Part of a small language model's weights.
Size: 22 layers, width 128, 2 heads of 64 (1 for keys and values), MLP 320 SwiGLU, vocabulary 1024, 4.05M parameters.
Each number is 50 + 12 x the weight over the matrix's rms, rounded and kept within 0 to 99. Layers, rows and columns count from 0.

# layer 19 MLP down, 128x320, rms 0.18, rows 0-80, columns 280-319
57 67 43 67 53 58 35 56 48 50 44 34 65 49 49 48 63 56 74 51 69 50 56 49 72 58 59 54 71 46 41 50 65 65 55 41 53 54 56 59
55 54 54 49 48 52 57 63 62 61 41 50 52 29 28 76 31 52 63 39 46 51 50 49 61 36 54 40 55 57 54 46 58 48 63 41 46 38 57 62
49 60 50 45 34 52 67 51 42 41 47 60 57 35 39 27 60 46 60 48 55 71 63 45 38 47 48 64 61 61 69 35 54 37 42 43 65 32 68 67
43 43 47 67 51 49 37 43 52 60 48 63 41 74 39 25 60 50 53 52 47 62 52 31 46 35 46 40 47 57 66 43 37 45 60 60 67 47 74 67
41 45 48 35 65 30 43 48 45 46 66 52 72 44 54 38 68 57 53 58 17 49 63 60 52 67 49 36 58 46 66 42 41 62 51 70 40 40 44 42
40 57 46 20 48 31 52 57 71 44 47 38 31 42 29 28 41 54 66 64 63 63 58 36 46 61 77 54 53 56 45 37 58 51 56 40 42 71 60 37
34 76 47 64 48 44 46 64 43 37 32 43 52 34 57 63 86 19 56 45 47 39 51 55 50 57 55 73 36 57 57 65 68 54 50 68 60 21 50 57
39 37 42 44 56 54 53 30 51 51 37 53 31 53 50 58 60 45 56 47 43 45 58 48 48 42 48 52 54 54 60 32 30 57 48 36 42 39 59 50
60 49 59 56 92 34 52 50 53 68 35 39 64 58 44 40 31 37 56 44 52 50 68 68 58 42 57 39 59 54 65 65 31 46 48 35 55 37 45 39
49 42 63 52 60 46 42 44 47 47 50 52 54 51 52 55 47 44 56 68 52 31 42 46 36 74 70 35 56 47 60 54 56 38 53 61 27 38 53 33
53 42 51 65 50 47 42 70 68 63 60 54 26 46 54 52 44 52 51 37 67 49 36 64 40 37 63 54 62 44 45 28 43 29 38 56 56 40 36 51
66 68 75 52 60 36 47 45 48 71 87 53 40 43 42 53 39 42 61 61 51 33 60 48 32 42 58 60 22 82 56 51 50 60 35 55 53 34 53 45
52 52 51 43 53 35 62 57 55 61 58 56 48 64 47 29 71 57 60 54 55 50 39 61 64 77 51 62 56 46 52 44 57 41 43 59 59 28 70 60
54 56 43 40 50 60 28 38 35 53 55 56 76 48 52 44 53 69 54 47 37 48 48 56 51 51 51 52 29 77 32 40 37 67 60 27 51 62 50 45
52 59 34 63 48 54 22 57 51 55 59 15 40 71 53 46 54 56 54 52 53 40 62 37 64 46 58 28 62 56 39 46 47 50 69 55 52 37 48 53
65 29 34 59 60 61 39 67 82 60 71 42 62 57 36 56 46 72 52 60 60 50 50 63 44 62 46 51 44 47 44 55 35 41 51 49 20 44 70 44
39 47 52 49 36 38 77 71 42 54 60 56 29 69 38 65 41 23 51 27 76 44 58 33 48 45 58 61 68 54 64 64 35 63 25 53 44 54 61 48
50 58 36 38 57 48 53 37 29 47 39 36 48 42 84 30 52 44 42 46 60 60 49 78 47 61 44 41 30 60 61 75 62 46 55 83 52 47 30 34
59 55 40 49 52 60 55 42 45 50 59 33 48 43 44 54 44 44 41 42 54 58 56 40 46 48 40 59 62 69 33 68 45 49 60 47 65 37 35 48
56 62 46 58 23 22 59 40 50 49 60 61 55 31 38 71 35 54 51 66 63 62 44 35 35 62 49 39 35 55 36 58 27 30 67 71 40 52 50 50
51 45 48 42 59 63 55 67 35 38 53 43 53 55 43 44 51 54 50 46 46 58 51 52 44 37 59 49 66 54 56 59 34 26 43 49 51 46 24 70
65 49 37 57 40 49 70 36 36 46 52 58 69 35 37 70 48 45 65 49 54 40 42 47 49 54 57 42 76 45 46 42 49 52 51 50 51 59 67 39
40 41 37 53 43 69 57 34 59 58 52 44 53 35 71 34 39 45 51 34 40 69 71 59 39 46 38 41 50 37 65 61 65 36 41 50 60 44 59 32
36 76 53 21 55 51 34 39 23 49 53 66 61 40 49 45 55 44 50 59 64 53 70 57 70 50 56 44 54 56 35 37 22 28 49 61 58 37 67 53
44 34 38 57 25 43 72 39 53 64 51 54 47 83 45 51 53 52 41 39 57 47 52 41 51 49 45 35 47 54 59 52 43 48 74 45 72 62 50 48
50 48 74 48 51 33 36 63 35 41 45 70 53 40 52 47 43 59 53 84 26 54 37 43 41 40 53 59 35 53 68 41 41 49 46 42 64 35 44 41
52 43 43 69 48 52 53 76 50 63 54 49 45 35 64 47 36 38 50 56 65 56 56 66 50 52 67 72 40 42 61 46 58 61 43 41 34 56 45 69
45 28 71 57 41 27 34 55 55 63 58 41 48 52 27 42 36 33 44 52 47 33 35 60 66 59 36 42 32 18 70 45 64 34 48 50 39 45 47 39
42 35 52 33 61 41 72 45 32 60 59 54 47 30 48 63 42 38 49 44 43 53 41 22 56 53 41 72 59 52 51 51 53 57 49 55 33 68 46 56
21 43 52 55 36 69 20 50 53 54 74 29 67 56 55 42 55 50 68 30 48 54 40 43 35 55 48 58 23 79 71 48 41 64 54 52 47 76 51 47
52 62 44 34 66 62 66 44 64 34 67 58 55 55 61 53 67 67 45 44 49 58 54 39 74 47 48 76 73 47 59 43 66 49 28 42 62 69 34 34
37 41 51 56 50 49 45 55 50 46 62 72 56 51 56 43 40 52 76 24 51 57 49 43 36 56 45 43 44 48 49 40 53 63 37 68 40 29 57 41
62 87 42 62 56 30 46 21 54 43 42 27 56 42 52 47 30 43 66 34 77 52 60 55 48 41 62 54 56 35 49 47 63 61 59 39 45 46 35 68
35 60 49 72 27 50 61 20 44 54 65 47 32 43 60 57 55 49 69 49 60 34 40 50 49 74 71 75 42 55 49 69 35 45 25 45 45 22 42 55
44 57 45 66 62 30 63 57 59 55 66 54 64 53 54 24 52 89 56 42 40 55 45 41 47 60 56 37 64 66 74 66 59 43 29 36 53 46 53 69
61 56 61 52 54 46 30 55 33 52 62 28 57 53 47 60 76 43 58 66 32 65 43 56 57 65 55 60 48 48 35 84 40 42 44 68 46 56 41 54
37 51 49 44 47 32 62 44 45 47 60 62 66 56 43 76 43 41 63 44 57 37 46 53 41 45 35 32 51 46 44 75 51 54 28 36 63 65 56 62
75 42 60 38 57 59 62 38 21 59 54 58 47 55 42 52 45 40 60 42 66 29 59 35 64 24 59 43 51 47 40 50 57 50 39 42 63 42 34 56
58 42 59 50 60 39 20 57 36 53 44 46 45 57 75 52 57 46 54 37 63 35 66 54 41 44 55 51 64 63 45 62 65 56 53 56 58 45 73 60
33 54 31 48 38 32 46 43 66 53 71 42 72 44 53 41 55 49 37 40 23 37 61 44 33 53 32 52 44 43 49 52 50 49 70 60 60 44 55 61
55 54 39 38 48 62 48 43 58 45 60 64 72 44 63 43 43 44 76 28 58 60 49 46 55 67 49 46 68 42 55 31 59 59 47 53 53 57 55 40
46 39 59 53 72 48 32 53 56 54 40 47 61 59 54 36 31 55 68 59 71 47 44 56 33 67 49 62 57 52 68 49 55 48 51 52 68 36 69 73
64 48 65 54 30 62 34 69 61 37 54 55 49 61 19 43 32 53 45 62 55 45 55 64 63 50 44 46 54 66 37 62 82 47 39 59 46 44 47 66
52 67 48 66 53 49 50 58 60 55 63 43 48 69 34 46 65 48 39 12 74 45 64 43 50 29 67 38 36 49 37 72 57 49 55 43 54 46 50 38
22 49 48 48 47 59 57 58 46 63 39 48 70 34 49 63 40 27 70 58 53 45 33 65 54 44 32 55 45 63 67 35 28 44 45 31 60 35 25 27
35 37 62 56 25 52 39 73 72 43 52 79 46 39 78 31 72 53 36 49 63 50 47 57 57 66 24 44 46 23 60 62 59 24 38 69 42 57 35 46
59 58 61 64 27 52 49 35 51 51 51 54 65 39 32 51 74 45 56 46 46 28 69 60 48 48 59 57 30 69 46 60 51 44 56 62 52 50 58 58
62 70 45 44 29 45 61 60 28 35 57 59 53 41 48 67 60 40 62 37 67 55 55 50 57 56 52 68 70 55 53 69 33 36 67 64 34 57 46 51
29 52 64 40 60 52 56 23 44 52 72 62 37 41 43 52 41 38 49 39 67 71 49 74 37 59 68 47 44 46 69 56 63 51 51 55 63 49 42 60
66 41 74 46 70 50 43 45 51 42 54 23 28 27 35 55 65 49 37 50 33 41 46 69 76 51 25 58 46 56 36 43 44 47 49 54 56 37 38 28
52 37 42 57 37 53 48 64 31 76 43 58 34 32 63 58 62 64 60 46 34 39 47 52 63 61 52 77 48 60 42 40 57 67 58 63 51 50 59 57
34 56 43 57 37 64 53 40 58 43 56 41 55 77 25 24 44 43 51 49 52 53 50 71 48 45 45 58 64 49 66 41 31 25 54 46 64 67 64 23
61 71 49 59 56 69 58 49 61 43 59 43 20 43 52 44 44 40 58 57 52 41 43 56 30 76 29 49 62 67 72 73 41 52 35 36 55 44 58 44
54 61 43 40 52 41 37 40 56 62 50 54 45 44 32 44 46 47 62 39 42 55 48 56 64 43 59 43 44 37 55 41 47 38 44 46 59 41 62 48
87 33 36 64 52 46 30 59 51 18 56 44 40 31 55 47 41 76 34 39 46 41 51 75 56 49 42 33 58 37 44 54 39 35 40 64 57 47 49 60
38 60 60 50 65 55 49 68 59 52 74 50 70 48 62 56 53 57 41 41 55 65 43 33 36 49 57 41 46 44 67 58 45 32 41 56 55 53 50 45
46 36 47 38 52 56 46 51 59 36 38 59 36 45 47 45 69 49 69 44 31 44 57 71 56 23 51 53 63 47 47 48 56 57 53 49 59 58 57 62
64 65 34 44 42 66 62 56 38 52 56 25 63 36 41 66 64 28 47 54 55 28 46 48 53 50 62 39 41 50 41 44 53 31 35 38 36 59 74 55
49 28 60 48 41 40 49 51 10 69 56 43 56 46 52 28 42 73 50 48 47 40 39 58 29 50 47 45 40 61 68 39 48 56 42 37 57 54 35 41
58 48 53 67 17 44 45 52 23 37 67 70 57 24 50 48 69 46 35 47 46 73 61 60 66 56 53 66 43 79 51 67 42 62 37 50 41 68 83 61
57 38 52 36 51 37 49 59 42 53 38 55 48 33 65 52 44 53 34 26 63 36 59 55 44 52 34 51 44 45 71 42 57 58 45 40 51 67 49 55
39 46 44 51 41 53 60 70 58 42 50 33 28 38 57 38 57 69 60 59 59 33 59 62 59 28 55 44 73 56 41 49 56 51 44 56 44 33 68 35
57 44 51 68 57 60 67 51 43 50 50 25 40 37 32 22 74 40 44 33 30 34 29 54 64 48 37 51 40 52 42 63 47 45 39 77 40 60 59 29
43 60 46 56 39 68 60 41 69 66 66 51 46 51 61 31 39 59 45 59 37 70 49 58 57 59 45 62 47 42 25 29 56 51 35 69 45 69 38 51
45 56 46 56 47 59 41 57 52 44 59 71 46 48 51 34 54 22 47 58 40 45 65 56 51 54 61 43 47 51 59 53 65 34 44 64 33 27 32 55
67 46 58 57 66 40 49 73 37 55 33 47 36 53 56 48 28 43 43 59 34 54 41 39 53 35 47 63 73 71 47 40 47 58 76 46 56 47 51 46
51 59 35 71 52 29 46 58 64 35 55 59 48 48 61 71 51 37 77 53 40 51 45 53 42 54 52 58 50 60 45 45 23 61 33 50 38 49 30 46
39 39 23 35 55 47 57 48 71 56 49 60 49 42 55 46 33 41 58 50 38 44 42 48 43 53 51 42 44 46 58 42 49 61 54 78 56 50 55 37
56 50 56 42 53 43 48 65 44 48 54 71 49 34 80 55 64 38 27 50 68 48 42 45 57 43 54 46 36 54 55 59 76 28 65 50 62 48 51 47
50 63 45 43 64 64 50 67 46 46 50 64 43 44 40 27 61 46 54 61 54 67 74 42 58 33 33 47 54 50 55 14 49 55 49 37 24 67 60 55
39 61 74 72 51 41 66 56 29 72 23 39 50 70 31 70 40 34 47 59 53 45 67 50 76 75 43 18 47 30 41 52 45 23 89 72 57 48 53 86
57 46 62 60 51 67 46 30 51 60 71 40 46 45 56 38 52 57 57 57 46 39 38 33 29 44 44 72 53 36 48 36 58 65 67 56 49 55 52 47
50 42 46 47 37 45 67 46 46 47 56 61 23 47 42 44 42 48 55 50 33 56 30 40 42 40 42 49 45 52 47 36 58 56 66 53 38 42 32 64
44 65 28 50 44 67 59 43 48 54 30 52 28 63 48 32 43 59 44 50 37 34 26 34 46 47 65 46 48 50 53 46 45 57 38 48 51 42 32 48
59 30 54 45 48 66 50 56 57 55 50 43 52 49 50 54 50 50 43 42 59 39 55 46 45 66 47 65 72 40 37 56 41 57 44 63 60 50 37 44
69 39 59 39 57 52 43 58 51 78 35 35 22 28 57 47 54 48 51 49 63 42 57 52 55 62 51 45 51 46 38 47 45 34 46 45 67 54 59 72
54 39 44 22 58 70 48 51 61 41 75 42 66 34 57 55 59 47 45 47 38 48 48 63 47 55 38 61 21 44 32 32 60 35 55 56 26 58 60 59
37 42 56 51 47 50 58 45 43 58 56 44 55 28 76 60 56 51 59 59 57 30 54 36 65 59 42 54 55 48 64 49 34 40 47 31 43 67 53 60
42 69 40 61 69 43 42 49 55 43 44 66 60 55 46 32 53 53 62 51 64 47 47 38 56 30 50 51 44 41 52 42 69 82 68 29 53 39 77 48
42 48 74 53 75 21 33 50 55 49 60 31 64 60 47 67 60 61 20 60 64 52 50 64 50 41 53 48 68 46 45 50 55 59 73 71 67 59 35 60
30 46 53 41 58 30 69 33 50 49 59 51 59 43 57 44 42 64 51 66 61 44 37 53 20 54 46 57 41 73 75 37 47 50 64 51 39 52 75 43